Each number is 128 + 24 x the weight over the matrix's rms, rounded and kept within 0 to 255. Layers, rows and columns count from 0. Numbers have three digits each.

# down: layer 7 MLP down (transposed), 512x256, rms 0.129, rows 226-260, columns 128-255
# gate: layer 7 MLP gate, 512x256, rms 0.0914, rows 227-261, columns 128-255
# up: layer 7 MLP up, 512x256, rms 0.0903, rows 227-261, columns 128-255
down226:098135132113115123096159139143141109152131101131138115138120174131126118112125121132125149131187112134117155165110124151123139147141132132126171140101130170114079119118128101120158092160134148152132133078127142086163131137152132109105147079141088106087132115126144139131148167099150118124111159098114103108166141104151135130129134163190117120090132111112118062125123137114147128137109
gate227:093122123132127104109118130121145082082176057177149116116155125129103129114114112131132108124126097091118147090145093119118069145173090098126095122143106121133125149141143147102125088112107126139133127113165155169160112121110131130138078156119136139086162125094129128129127149098140143189143115117141116178147141095103094149073144159110121121164105153139125138159131126117198131101111
up227:130133128116096115154150130097154167145129098141142092146124132190128124126081113145143101104133117109145148150117135114150100123087128195155124096136043147168155148167147060123083100117112108155133119179152119167157114114137149151112111089115178142122100158134120119137132103133126098124119145124092148099142138173163142139147148102125155115133098143128138190097120100127141143104132
down227:139135179149110121135166119120124110150149089114165120147170151137145112142097113137165130099128156107152130150176064132145094159124171147138120098135076133153145142110121126133134114169135128111149103134139120159124147106076095136093133133110136126114139129136186107132135110137152069173163117097089101096133092113154124164159115114100145129098118141164125162147149113096161145115125
gate228:130156138119115142126122101111203114120121097119112122146120141125076119127130093150147146106124145134079135121132141105117112130056095087122152150120143122116109119124139101122087111153165123183121106088161160125132143128135106089127154091112096153120085086110149153133128131123164103117109129100093086130179135134133147115104122156126108161159094155111085154133134136075102104098133
up228:152158136143160122091132112159128143110149142136126136125127090111121194096181156158152116131131108095108109162131123131087177136106150175143167112086134081118094084110153120127138136153112153132132135173127101114149110101107163135155189154102144122135148137092142110094134112118119130142145172150126088159128156152104133154126101157139165163147153102141178064126104153145129135155102
down228:125066135064156095127140099090108147133119147115143126149126141137168139103129136117088115146102153113151158114140106156158154121153129124144128127116105151125164122113133132157170085105076122088106127196141113136058110137145122127137124142191163160122144176170127075135144120151118147077093089105141161127143106149135119145153141132186136107133135130131131090137119112163145097131140
gate229:136097126159129150099120104104096105090118155136147125092123155160111099115134080181132143115128135177092075111140102146120157153143116131126076115094095118126159122129141115138130125169111143149153102173130174108179092117148062156161110160114126136169135134131151110129087122142157119145111100165119103108090161176122143131146091141156109096144103133181097136186118135159132103108095
up229:149127128120113115134103128147129119120131128126100146135161122115115139193119097123159092148126121138152142101079101104102140118119128132120104132121144120105112161123129122099077164142084119125129144127111144152130133097113134148101121102103111119162117135135097165172151102152082136089151107133159136089125118125121131141143114129139113146139108162158138121161171136190125121127129
down229:125112156154115100091120129147136163136143156138143127158132131185115121084149088176124127087095109189099115107148098084146145127140085146151152138119151107124149124135091142150148129136185121162165118109164139153072143123135127122103141123142144123144091118157153122139119148151149095129148158152114112141119128107130129144127126144118151145146146170176119162123137112146147112099134
gate230:113185093134140158118129153153162086168113145145124134108129125188132083109134149084145140124075134118145147138090097161112189135139139073128135113166129135127134125095132146116098113165161113086112131156128119091093093159117113095149148139156160127164118094184120117121147182107092091144122121118138094108169097157109138132129128127153132130107127152128153173146128114135090109173095
up230:133153135116147121091116136115161144170112143131116165133130134097153135170065138115145158160130125098120079102143126139125118117157139076137092103094169083140121106142119143109117113153144082143130105149105115138092125157148106138148140114132111125145139158115123152128151126106126118142099103120146094131136098139121127148127114119127143114099118146140127094162093090105111149137198
down230:124100160152123097134111111130122113132146127166086161127192109171202155137129108121121135093118111134170145159129131157102152102181117092146114129118122124102132111140116124150086125147114099142088140090120185160137167169144143125136138159145128143134163141176127136084114119167122107155122114118124095117161117147176145142170145141165140151085126141131136097138134124140130088148123
gate231:171115123098133118135101138079140134134150126172156149090134133102116094148141117112112132119129091118133096145189130144111139090138103132102108111160156145140120128124153127135117157155130120137140134132121102126138146127124133097110131165136140094138113140112140146102136085089133094166106112114113091111132142130101167144091117110114078076124136115104104140148162167116119111150126
up231:099116109138124147104140140129122125170161125126115168116125115128156117092141088111103168106088185143077156121084140143139109158134118134110115131117110093128100155096146120124124129126114108131112068143140101115126166096130094107127134118132120147113148154113124177111098103159093129140130106111145106127169134189158150124124125117112128128180126150094128149143112107137098113113158
down231:136142122155118113112119112177123134110084162115163102124113166131116159098151164124162102150155126100161154128119123138125094088091159159082097145141118120137146119148102130122123089128093123115173165136129122148129128110116166164153130120153117120154136155159123091155175110099189148096100120112170112171130139150141113129139141128148149114139137075120148115115116159142114144153097
gate232:113109103129123141108099148150117118136124170127134141123120142137099125170120121127125123123139163132117144132146124167130128110129096124114136115115132150116129119136115133121138161098123119124126115115125130153129108125119143125126118145152124128157126140150127148147114119133117131138127122117146149103122129133118145114142132141131124129110101142110143102127117123111129148144118
up232:154105097134138138098114115150105106116127152119127131141116110133087108194137123170141117081101178155096112138160141182152119084166102119107144101109116120125149124157123114094148146115088137107160115108127134121118130133134138130120151108147151135141104121158119140158116107163129135137168118096138141084113135158115147127129157134112134125141107135114114117161119118133108168138118
down232:135138148123130144118122122140118150149147161123142141121144120137110141155102112126129131140109142143152156142149111114100136124103122121162141122119143115124126130131143170135127140148148136154111119106136143146122133152120147131131114141148108138148128088106147134129111115128128106149142144124131128128111121139126162102146157132125126136135104150122150153115125129143156108116096
gate233:137121136125083145109113151110096155149131134103146158115160091121087145110132142173116166115101131135114107158084136120136116118118135125147115168074125108128118071134130154106115139101135125156112129137181147098178081073166123116136134122130145118110126143176160128116125134118095106154145145072121148147150119099142129131106128120105147115145083145112154136175102062142118163138114
up233:123155125150117131107118126149056146156118115134146086119095104140153115094148122165116124094158157154130118161107115127136120111121146071127164097160160158099100120128134066124151138102149110106103096133176134136129108131149148138122145139131180157094080075100124141139137172159120109124118122111159143094122159112114125140138082115101108089155120063150113111099138094149142097179165
down233:150153103140170128122123117172124193151101123075131115166108107123129148095115136128102135123100162148105126118143112156151100131142123166111110117150106112105129113134143148164151132136103145123180132131104132137149133123120127104132140086087170164113155133121111109097093134128144123121126097130144117115131105085130141105143098137129110085091161139164089127141132120121101120148094
gate234:180136100182103116166096140153093121106160105157101145133088143084118132159148104135123133108167101143115098109154200145151097127112149159121095158121159075165095107116127143101117140115101140103159113121091098146165148146096121108135110126103114130136147127135075157133139127138169157128149131118158107130168097155097129121152113131126140070132123115142153157115146144110131133117162
up234:086092136125147127123142147127112177116169117116112132124141130157142122150166091137137138090120120119120106104130181130149079137089146125127148100133152112146105115108100121112122167125083115109165106141125153187137141131089123095141123124136138109154125122148130195118131170115148142132112107106160105129123100120131134160193060129136111110157165138079145145093137138138075136104163
down234:141118113145121110110160169128107106121134131091102138115193123155123130150126119066157141115108126129144141121103117161103134174118133139122112135154107156122126132160099131144114121099148166118118099105119134182131142127094103144084125154184115124141117106120121110122137129158186105130169118107103131134145150162156124142184098112139128165111110100162133066153150148123133162130130
gate235:068158170117109114152140113103104162142116148098128123085131153116121063122139139152183125113139109077128123168148133138158158136117126093182139141105077099129070161136156118133104137138107175132106124122126140127099161106129111115145123128116139151118132134099130118116129110143151138130152167151119144136158149159119108139113135132131100133132116108129139102139100136158145108116169
up235:160120129081156153101148136141150127146135101126117147114103150124139122162131132111160132108122137141107118089092130137122123132158122086132118121140147093101134159154178114092106123119158122112162159132100108155149103125161104099101200122162118136103128131144139137130139150127137118123125158104130121116122147138149095167135147145136131161136150087130112108138140118130146143182164
down235:107148105137168116134155123112159136099157146158101113095108132156162100140079119107150116118083174109120118108139094146139108143126132110125101105102117137121089158138134102122078128104076110171133130106097142158107139140130134118139137116120120159149158116132126148111189108130133124092124170096127182161143071124140144129106123111129119159085107129145119088122083100069097156147147
gate236:128106175142162147098083141085116108143151051127146151131110114079123138108128142144087141154127131157125111113155106168162128111142153088094131088143144096120114104109128155092115140148132125089121142136155143102136138126120084127131154120114119160110149146119131128125115115107134109092098117158132100125154106165097122108136103141159119113135149175129118139157098129130128144157139
up236:121083099105137160135136116130128144133106130106133120151135157131141109148140079125126165154147114117144102132132115099137153151133115076126094160102151151112160048098169103142165153144151137098140097160109115116135174175130143136135107116099108137144174134127109094134137134170122107151143145129126147103090161122100099148132130148144106160133130095138127063125092108176160171109131
down236:140096119129131128104130170136157109134116126138132100147124094125136100096132138135122192129143127140145162125149148131110071116111173122108108096133125128154130139127153144139094124146140146136041160129139175129127139147124141107126097157152137133101110117099125147144111133116138160139097134106098071126069163141141142119186122122132172097144167146141113210166113142151148088131116
gate237:153148124111140114126099114153092132121127143115128136148150112111084120103131133177154113137112135129091115144125126152123111122110104124119096103133108095137133153155141104122145122168148171169136108117129143149187151103115112144141149135043140129141149085140147154177147162134122102110183138096149082154125124063124093141143128150105118140112092095098146169099157132101166113140147
up237:113152135072140170133098134148099148112172135127093134139132116087130088138118114150148127141099146123147146153142121101107147090119161172100161117079134141140124156158103158121080138163096121121114152177129137130148152121097114130168088145123169133150107136092139096131164119142101119129086100093122134115146130173108104130147148123172092142108146129100132107115166089141136137144136
down237:140151089146126152145101109170124100066094134104113096153122141140159113134143131113155162130162128153126126143120105159133096145108132186145162132153119152112146157132106081170146187142117117094121130112116198127128113144090109136193128137154147194108090131132127143099140115135120148123131119148054143136116113117134107122142133119081126134117176137119107121134106136159134133139092
gate238:122131143133091116125122131134108114130152118081174140123142140111165130136108111181141098133168097145106131135141152142110151172111149181123095139106175051133133151138104177112126106120138145135076120102112096110150139089130155107133110140100135139145110121147107163101126123109144132124129113123168150127104149079103127122155118156154123148127172120090082126137129133143167131133121
up238:155164132122118121168167156112097131133122118092137143105124133117127091099110134129133110145110166111122149150150102128157119102119137138082088087136090111135129126096137126088133101137127143105111116093119109129168107120111106110117107127114125103127137112106127155087131130103096147087117127130158154089128097106080152134103141139142092129138149140099098111146115102122132123154150
down238:132157114152125123107122141133102145165120088121145157122089138201143147116109111105120111179130118126132095111143097165105129143110141114143119116141147135144143175140121179135139106128142161130123113130096119163151150113127121128118161149100111121138116121111128143136132151119099105097162094126143150091154176100153147124148137124085123125089148078120117100103123126164126165133154
gate239:143140134139120130109124151110111153089140201145105125090152093104138087111151128146080133152131130106089098138094094128132051088131153145104136115151105104153139168141133128100159122128157135128145091134131095133134093130142198157093134102135135113072115120140084079112103146150152139139125099076144133105121158130156107163143118141147146180154109164115070142151166110095085168118150
up239:147062101118082110142145131107169118134133146177153146111137126193156114098118094116149131145086141145151113162130093131116118113149129147114168144115123140113136121129136152110108148136165091126092109123109130129142143160108146150153154085137123145122134119149114149091142110122127113121155150165121142114139183118121179149085147114110143136134108152085093134126130101126076143117158
down239:089143105135125140118133154119115137127144141130146108138097109163136099104100141147121122093142134135133123133102169095151117102111135112101158098117131137108099111152170118168055155138099109137133137149123153134166128140148111126106159096159079148104127153158131103108124151129157130135119137136118111100129133105137145102117073103123157198119136157109092153142104100060133090120124
gate240:101057116109137129098160191115153127116093145132129144121112122144133130093119107148157119106154120085158115128144184062127149121103116113113133137128139116166127112122170064125137135114141137133123167088119157107137131131146152127152135127105099140157105076143146153137123110172149119158138137178136102169103133121149128153145161112083146093168101109128148132193093129122172083127113
up240:114112130098154116128103134089167151120136073141104125129157117118177148134100143143157158174185190120135106131145098095109127123156144100114106116132136118129135139118161114106124136154090143140072149185143137090152109141139125128134130110181136154141096113133097174113159132122105066113125113137137096092133090139093134140097144089136142135143118193121100116063110173128147140136134
down240:131106150150137137108089111148160152111111095094132123095102122129125087085084147137112138127159115117149143125104172164169072131152098150126131143097120142099119124145131132120129077145142114138138109165102147206103105050171142133100092142142127101156130070153128100116126109125153091093176126157126146142106166130141143112098112138102138099151125138141126146131147152138135120103146
gate241:144129093128091149090124153128149115150135111124158144130135073138124114116154171130118125111130149119116152136101116086138123155114135113178121124151168108097112109145123159131148094102142112155204153169157104122161147103106115125132126138136193121132070119137127123137087155136153119175115124129130137102149110150137124135104134088124101115138089114165122146106155131110107122109136
up241:133172124105129127120112101128135049121144089091088136145112119136134102121114140141098116118114144142117116100142114103120171087135104088177135154133139143144138126116129120085113129121119156139129119105152122103079101134122063108131133125101115121129131082151112126106115122138129099138092118124139102153127108149130130141087119109141089154161125090130165084111150105123109130126165
down241:109131101137154155150167158132128146120123155111103079160153102142131142121136099130136166147132116126097130127136137150112124136170142149081116079108132085104139128104137155124146127146078147135097121063103164163114138120120144166135112155143085114148136140092118137152129152101130136129161154106180146127147164073149142139161104116128140122086158122107079121135103115136141142112141
gate242:089124127151167118110116118117140095107081146142159152101136125131175143142112137163119167101163143110116147158102143128140106115123121120133112158131160151129114140151145116096128108098158108134128140152118165135142102143160127143107139109089113118140130099106160124112114108121159129143134109141136139153143168096164127100171137155143101135114123155108103094183136160161105095133122
up242:097205133168079139106127146159093098122143091153116109120155126127157125133156121143134141141117146160115088170164129119123144118160134141167116147110123118156116109112081116104151101074081122124123103136137134158116127106128104143154140131117160106130136101145122144141109125105141147097159105136125114119131129115151114117120138123103125146188110122112137136105110114132107150142130
down242:110126094122156117094111115125108096073141112100115105086142167159165111119141131162101160111135134142150119118157115162107133118158106137138140143148121154106100109137123141109109111158113103128059158099143139131147120090125142119143124128124123152147096175146153107121139121123075140134137145101181099117108134144143101145158124143164116136106147108138103140108132139140156162153146
gate243:120167146171143105133140150132096133115125089149128121166105135110170120107116111145066144132122166135122147105119095127153116111143127130125121144156123137131178092127124128112117108123141086135105157115135141122124085123095140101096132084152116086143157108126137107148080118136154131146103160120149147100141167126079147123122105109189136158137128177105138132140145110132117115105177
up243:116117112152144099110136161128128145101117148140117170159117111146115133154103101102152138137134119131144098118126171110120137139146117138092118125141115130094159140164160129083144118171130116141143120128094165120128104130123089123075150133123130139158146109102120126106092104117164129143117115178103135134127124112137086128122128146118127144087092131156146115104124145107103152078109
down243:136148110090164120122119125139133095122119140113109127111156114149142089131115156120124103120133130104086078129156145122124132116121145164105104129149087144127149175126087138127125137159127153103166113128109156127116102134116146132120134164134106169157130129115067132092071162154129107133144073112157125168116096067072105137137128136130108129125118129116133099138129148132183112100103
gate244:157151108131118139137130116166140121145122153144126102081141167160090120109145150118123110157123116118130092134161106145126149147088152150115145164129143126132099096152138158136135147144098125123148137147138129149176182156105129134128132126131099150090125118130130097099134109077095141137112121157133118111105096155095101120120097108179069100094124161111100110133107096120106128106124
up244:147126145091165186144119142107112147143127153107121114117154161135122074171126152121156109076145140098133146083109137144127113122144158128111133124120110092103125135119143135124172142111141082111155094125111095107163132114153119148097140153141141120102119115131118108121092129129102131126146125116132128128122120127177116147155125102101126116084139145119092100085115158148130115141111
down244:137098107125115155111106146159144094108145135139116122128098119109123136165119137091137168097133132125167141144115151152122048087148134186171134109138096090135139122122138180122138152132116127122135114095145105091168098135102098127112134165118142167123108169148093105103103132126140152118086164113140119147098133156136152137133116124137122150120162141185101176124112125148148180121129
gate245:121139112094172105115130149171122128139180162151119088098161108081164112123142119107189170078125088122146131136129161148114105115086124165162150119129117127106144143107122116132147118121131131116111122151153140130151138094109111162082124115148101109130142162144103120111147146143117098151068148173078124130149162153126113126111138125125114120142119133145075138165153155096109123164088
up245:091110103111119073118101155139107106128077148130153174110177122133112170117102175122103118123120130115125100114152126181085115080170166132160144155153126106133132130097122126161080084079145143136119108115117125136124117127141138146127111124140148107164073123139154095142110117140115113095158133185123105151119157176112142099125141128149163145129132120100105160147142116145146121066135
down245:150119102146154100127146132121151129146130089127123122124146120153161164112084129130108145118124098138094101157135126108105074112102101164117145149132105148142161167136098080158168144093112135106072106095147107112146141107128122127095138125197116130143129111106133117113096095118128172113139141143096138124116112147141094155076127108081097114137136112125100183078117136125115177179091
gate246:112139147113162117122123119141153101152184122136103146109134152117134127146140129133162130102096196101125112155112112097137121154154091101157088111118104134135133127110126081112112163114131162103099113121120139135151167159116133141138114116100125125139140134155135133175133106136085165100133116139132112098097104110105143114110130153138104155151113108129165132139139132123144078144174
up246:177139091151136145143149143085116118117102116142121150080142143109121114115054129147116108136113152088189162127105172117147079178117133126129131107139127106112155125124129113167081114183127107184142089107133120137138100120099127115149146136133123118123126108105133090160160168128056145112176093096098073153192168176117131114129094121078144139127148097113075137150094083133146127103134
down246:111142147126136138125146135111136105149144115143102111157126148130133111118135131099126124169114118164078127118068126078120115116172129120116108133094141178143127150106136130123123155126104161115105105126103154147153142127086106119138137119128113120150170138097129113130129076134107171170107133153039147105134119134115152141091103128081082162155140135176120117133158114107152079153176
gate247:141185147102138138109095157114114108138103123121102143112160101170166147124138140141153140155170160104112165133163140167128144134187162159146083109123147154123167111111134170112151150111092140123126162164106129126105080162126158087135130159146132070161119147148106135088091132139135109127100114074144111115136124141143141130113163112190176113109104139146126142130141130150080083147121
up247:130118108088153111137103131140125072116111145122114123132155116103166091153095130132085116108099160129106140144117144153145106153197128124149127145163128087123147152110152140128105109142104129138123139129106148103138128164136132128126115189147077147120117141120138097087120175105163126126148120102128116140113168162153139155109128114110117104155151137158138124113109129154135109118153
down247:118119120091100135123138146161120151134101170124119130138137136124129139151141153108185177130137159144120127143149113112136102103124181134142137066094129136118144140120144137110136153102098147123137177112102111108098101145091096120124107140178123130161138139114126130115112156116136157131105085114151122140154119096158116121166090109162157117144126104157119073155151155131149099139134
gate248:144099116134144159127152094137136132132114130096158127092130090120116111155146117120105136139128132111102145123056121161083111106111122137092125153114146092117169103140134117130153140103115164109119124148112101142154118078165114126063087125104114105079103126155170141148098137108141129142135089098156109122092142137160141143081120170102139141118118197105148100154172123143167153141176
up248:131139142125131113100098126133116110100147197139153105153126163106103145079162106126144113114137119125104115170136095132123123172150106162108145145128121151120125135127110079090138175121126133116129113130129108106107112092106131117080141093172090148141125129092132109142147181128115165130089144120091166160096147148093122135125123175171147114096147109127149158103101113166133157109124
down248:139118167134132103120141119135094118133102116136120103111135122092102125106133161149185122137127117112164165161119123128125138130111140162131148130169104128138148165103098074112194152105082121117092082148138128113124153151118133163130194131146095145123148145060129130153167085125143177125087104096124115132114171163137138130144120135117098124130152109117156174119114142173150166129143
gate249:149080145100135123120119105088139130127102146174122144145136152126103128084090122089121085139122134067134106156121141174162102136120134113171142146115144116105175104112104165138116104110137132147088099145105104131118090122130136112132142119161102128125153092144111100123105124151153125115102143123134153164109143147142120136115123131143086131129149148168120130135170142115119164143121
up249:138112102109102121102169152140089075082109130123132122137112101137124108108145099128145158150120145104122102117147177175126120150105128126142133128089113126120100145151101102137145137138147139116103094158124137128118156104123144120145097077085161108087139140070080135153114150188112147122131122137143122172098153138157136122108102145135165106124121158164119121138153165132121091136124
down249:145157136089126120126134138187120124145161107136131059131151157096083153107130116168145118141099114145150146156143087090131154116103126146096137116131108135153119140123141126136126096143122137140093143131132120113106154154115105117170121126125106149114090093087128105169156108165126116139092139108099128110120062159171163159131083134104097147122120165140108144133114145134130093145136
gate250:096137151096127129114139095115083154126162152115117183153124134157095132154116120138132135110142154143142103101100165124125092135092173148140145151070129124127148127094117131123143135162109138111141150153120131078119135112144089112088133145093124076139131095133116127124140154102145146137110068135112127139110153110150119136088160084140124136126125136142117117165151156123122144127142
up250:125144100158127145123101116162158115143070096114093108149102113093158127128117090111064118131107158144128140173118098162113112098152160121114103140131099125146152148101118115162069117124141102127099139090113113130149147124105142161159154143145082139183117120141114134130110129121094124171147122096170128130119110104103138135122132100110153126135131107139142140086099081139104099147122
down250:137118129130169121108122116127141123124115115126080156150099142138144139127139163085112097117104146140107115171140138125166161087163168169098161135140111134096121128126080088118169158139123133126140127132101119132124108149126114129095075124142149149128147097112111112136181121135126128187114134122081120143155134144132128113148095118137143077153100101140123118145161126146128108128110
gate251:112111114129095149107159079101142082146160126119129111121172093088148138153166119119137152154130165112123118118149162140119139157142107163110077116072102112127163138090132170105145089161120129149095124116116182118179140146125153118119135124103114124114150104091157124069135127080081134187167131109122135120160171125159082111111144126135137137109143166124114078151150156106097162120140
up251:128153158184110121164120105164162133090160146143120091110145115101131133118088133175096132162125111102108118125095106114147111129122055149150110131152191120111108090122130132100164165143132142139179136129152114122085122156135125170094159099146131091138147094135155109175128120104138119141128145124171153134150150058097164119102126132128134133141097154141117090168138166125114117148162
down251:094135110152121134114091116116122112130108133127120125119097167154109138114158088131100104093158096104106114112126145093135164128178141085152135103151154088136135088133189117142141128148125140137114126113150137120103129179165100156151102103118097109088145161168112098107107146124124121103123085089105095113136121149091122136130154128166104089135124100131140080136142123137149107130134
gate252:096116121146146104162110136134116092204097147117101131086118120134125124137108152121145150104154117132099101156147123148140147122128133128125096123122150117138155141123075144098099120142121141149124104152126144114136112108170106167125136117157153164130144120110113118106079076125154141132155098122148138143109132148160110162136166102180096122137152096135170124100094137182091135116123
up252:130113146184153125113102072109146174126117116117119138119103108151137130106102139110121164135124071097132127127108119124118139131156139142098134137109086112088126138123120105128116134152138168121153156117115088103136151133148080156162131157059098131110091087133173129110163139171099093087173111143146144124122147114111143152155163096149126166162138141105160119113098153133116119115105
down252:117151112100167131135122119126145142105159140069119100127099087107159127118164101140078138074105144134151135109146137087145177133134141151126121147138164142151108095162159142129144155108161129150142139085136135137101124121114140115129131128103102126122144127120158141164131183113143124125117107131125108103112092132131184089121110132147142132142091173129191088157159126131123124174107
gate253:126112137115124113112111171173114127118119143125125079116080120136134099169114157089129111157102152110122118122185177108131096131094153144081117094104137126132128122116147095112153123150111137143112140089173130152094144160134159136134133119125114104116139175120126097119096121100113112114088089085115131140135114135118095112153108137114126121140162142130153153142114115149134128113119
up253:114080093160103123153108116148107163100102159130115147144108112120120162086081166141146151112133106108127094129150093127117119156093124152118169095137149104115091174138147133119125151132123161138113107084176163144119098088087143178083135124136124163111142175175182140139123093122127119104120135138179162124140111192154103161108111089111161134136098134139140155153137204106100107143140
down253:145113132134140124143102159157147118116131146131166128129128112099101129118120128123153137057096125133111120118100136141110130122174122129159167133123139160111156096125159117127132126097165123116120110129077115143122116137110108159139133090116126120117119091126159144127127135121146123115151100162122160131143137115133119125162148136087131169147126081118105024105170100155109111148136
gate254:094101093192128153134102148128109154159117160087141117114102112178117110130148117118157149108154106110099112126149136145183155142126169132130090116123144136109074146111132112123117161155111127091148173137155089096098134106123132131146134119072161115103102132132122108124128125114152134100082185131127104179115132120096137110075097132122175123114164147082088121117172107138080118130142
up254:155135136133127157119117103093121110085134147107137121126103055134090151094139169125139135140137135183142137123079110139138147167120133121126132117150140122141113170125132136093103134162123102096157095124139089135110113134154127145134112093163115155134177133162088147108158133128176144137130151120137066147108123141123124097154139105168100105128141130109122126116105129147103156156126
down254:146115124116098114078098128116080121113157115109073128137117147169154123116126095107140105129157165095129112084142121085138164126113149132054110145159141113135105118087149141118123150138155110156144168116096101134115080127161141134146146126148053109147130106138140146099100149097116098155081154091124142116166172103128094183149109102106148130144120143135137129104169107129154117100141
gate255:124099138132152122107112129161141117107136069126109140132186124121109151149104137168149118152118106116104099168160149104135143126116150123147103099136135086149144126118120124152120112159121123125103114102108136142156158126129118133106128097143129126130178156137153099147124147146124139176154101132125137142136153111103054125116139165143071120161128124105154161133132131166139129142108
up255:147116108144154139085128103087105126126126153115130105087130136088120101101055094083141108125155095099164116156149126146110105122113161138085146117158139121124102147159120116089106172077130179159147167114118117145195125150084095171175139132103146150131134162162143108109111089141132134118111100110114149133116140097106146121161158144092171151107133146146125131084095115116141099114156
down255:097102126174110123152147138113134146111120134104049071125101128121106100147078127136152109174108107127120112129128131159140091119171130118087110150112132121103122150133118104112149114111098125127133145152123123174141159124085143187161118155129115106145151173151147149150100139122140116098094125145091131086129136093123124114128121127159109135139094092119140064079061133105137177119160
gate256:124164131169112147146092103108119146141121088115148133106108146065123102149117139119118162156081146129165137115126143129148114125129154157146104127117136123094100100120093159097115102105122172089135190165145128140070091144130128111190176143165152162103109123091107116116153078114131119109102139090147130080084098154117104127101061099131116134122127145130136126104128116109144106119135
up256:128109100148186122120153127135178135123123139144128113117174126119113140137137087108101129097106121095136127132151162105136129131108170152143109148109119101141103195109130098096141118114128163117114106177131102130119102123121130115113149084121148120140098068093122086113149127130141143112166073147150153147121113134143143102135153108120101088130114142195136102183127103127124139129103
down256:133139121196133130142147109192127128079160142124131098119108108142144141084096114132143129114163100158126133105160154103106110117158103097153094163131094172140092162148142129155163144148086135187130092110107150149163125142069132150130112114075113115142155128142164149127115102168099103161123137168130086135117177145135119102131183163137139150150098119160135093131091139117159123108136
gate257:113136085109157138136115155119102127099129138148134148148082114139137125152098118130148160066134135111088104127126115112147135108146180132140120113210142135079171155175139132138130128125122086125143115130143104110118142089125126115153106128102118086111123142137127126131118146150154081102132129165141121086123091138120138158126121129103140152161168144095146105176169130139103096088129
up257:210109109121140129090130140129117135148086150084121120147160131153123161096117128140141150152131158111102111100100117159113139151103146110118156141126146119157124165121114101105118144118121109113091135141109145116119116139135191131128093133097115124135149096136114102105138116113123146052104148096146102149111150112118149124092092119124164144134175136145131169166187103137149154171103
down257:113138125119142137155144160123140149074175128123098116137114118126165083151129134149133126100139101076146138152128152136105159128141092097113139134132140126146131164119129160160155122116118083150144167122132120157137136115120150094155154122102110138116115126137147113163133132116092120118138150140119135115107104129129120148141118134128122109119161129129086181117163146122112110124165
gate258:136126136121167138102124119140155130107131110161154181130146125098130117115127145107145113139114135144126109094137094088152087127130100108159107097137130155111137147166146133113117113135154170118119104094138127121124101108122137126131113141156086097124154148136127112086129131120091115110134121131123113164130137124106181128120193128157158133114129113124110103091133110130105094162153
up258:122104137128103128145134131130145145108153110121114137143112126145139122107070118136115156139161139129113146127129088113119107081141083111112135141101084135103137130135114105144090147133083187167145113163125166154081125133114125147143134120136150098117118107109145115127190152119095073150122124160144160135101127123175137114124103162128152123144169121109173139097093149115157137137151
down258:099130150119099136121108145151090143124152134108137151145203128145144152169156125080112114140125118111115120130103134157138146153092164106108136138143163140153132176123107133116125140106167106133127133109170097088184145127143121106096124135157165127121113150145131155109122159112126117118100138131161119117111134135140127125103102098161095124103144158128122048147137139096116099119114
gate259:122132112151096094126103099083137138127125179112120100123124103137117110096172130158121144140116141103155153136113139111143139165136104125133171098103115117128133129127087072156078092097125137083123100132199131121149128148162134134134103132112118147089130105136135164100125131138135134081166117094107150144139125128135109126123140123142134166146133144131119115113150143143139164141109
up259:120103098100143141137119110110130119092153133133167144134123119134136132099161118131145088135120150099136119109112086115127116145115117142115142129110098112121109112112129108131129105136094105080136100142135120137131151137102145082100135106113099148109142084161087131160140122158171093127135134136131159130113157122147145119159118162118131101116125213084117088080146125136160092128179
down259:139123096129120139164130122117191139165136151119120102115062120210123111129150131128139132178126122108113147086167143140109097128156115118158125105098147111168131145151105119142107152148153111102086117090151129152170151127146134121122121117168127154133147158067186140111128161132136183117123133163089113106109101139145126126105110131128091120132155112134107159130117121138179118154110
gate260:160146101184161162135132115120103148126144183089140146159145147129154146118139135123108130123102166075162182154172131125132136107099134128109104119151139129117100126115078128121125090113122140110134106114101128111160168125132160181123138072066143107121151107110088130149092105082101118094131082099140145127104122122139136122102122124134128115103093128137160118148142118100123136128151
up260:138152143185191160157159154100119159152144122134094116082089102124140157096122088093090159127097162131129185123124132146157120134167107146114128117133139142139078138109118089086162130144143131144172163085124155129134066093110132072107111133102098126147104087132133163113153131126139135147110147152148128101104145093145091150148120156077139149111141107110164146137167124106138114136100
down260:161146104193186165118110081079138096124115118095074142083044199130144128116120112117081136144100148133136138128092119153143103100161131085149145119160122106130143157118180094096140096154111146146090127116124114159168080106087134143176117125131160147107128109129154081161112114135156088141135142121108126130108142135125141135130117143160116107150126141125096200084163119130151125163109
gate261:115129123138117160123122140144121113127106177122131090113140120148136132140116124118139108148115144148139124127123135127114148142105130144134132122131121123114121112138112144135135156128148135135145121118116159143116128121114128125105132112124122128125111101136140123130131134131133132142109150121160137117108127130106120093113147130119109084104105143130140143120135131153184160132146
up261:153139159110150114119153131140137163120155070139124182138131119106101133125149132133133156116125167118109140118170133118126134080128157129160137125142113084133123131128152145131130109126109132134126135094139119136136143147122139144143127158141131136117140120141143157124103085133132104141149119118103149140124134116128190133123172124120153170161121140146133107122119128106126123134093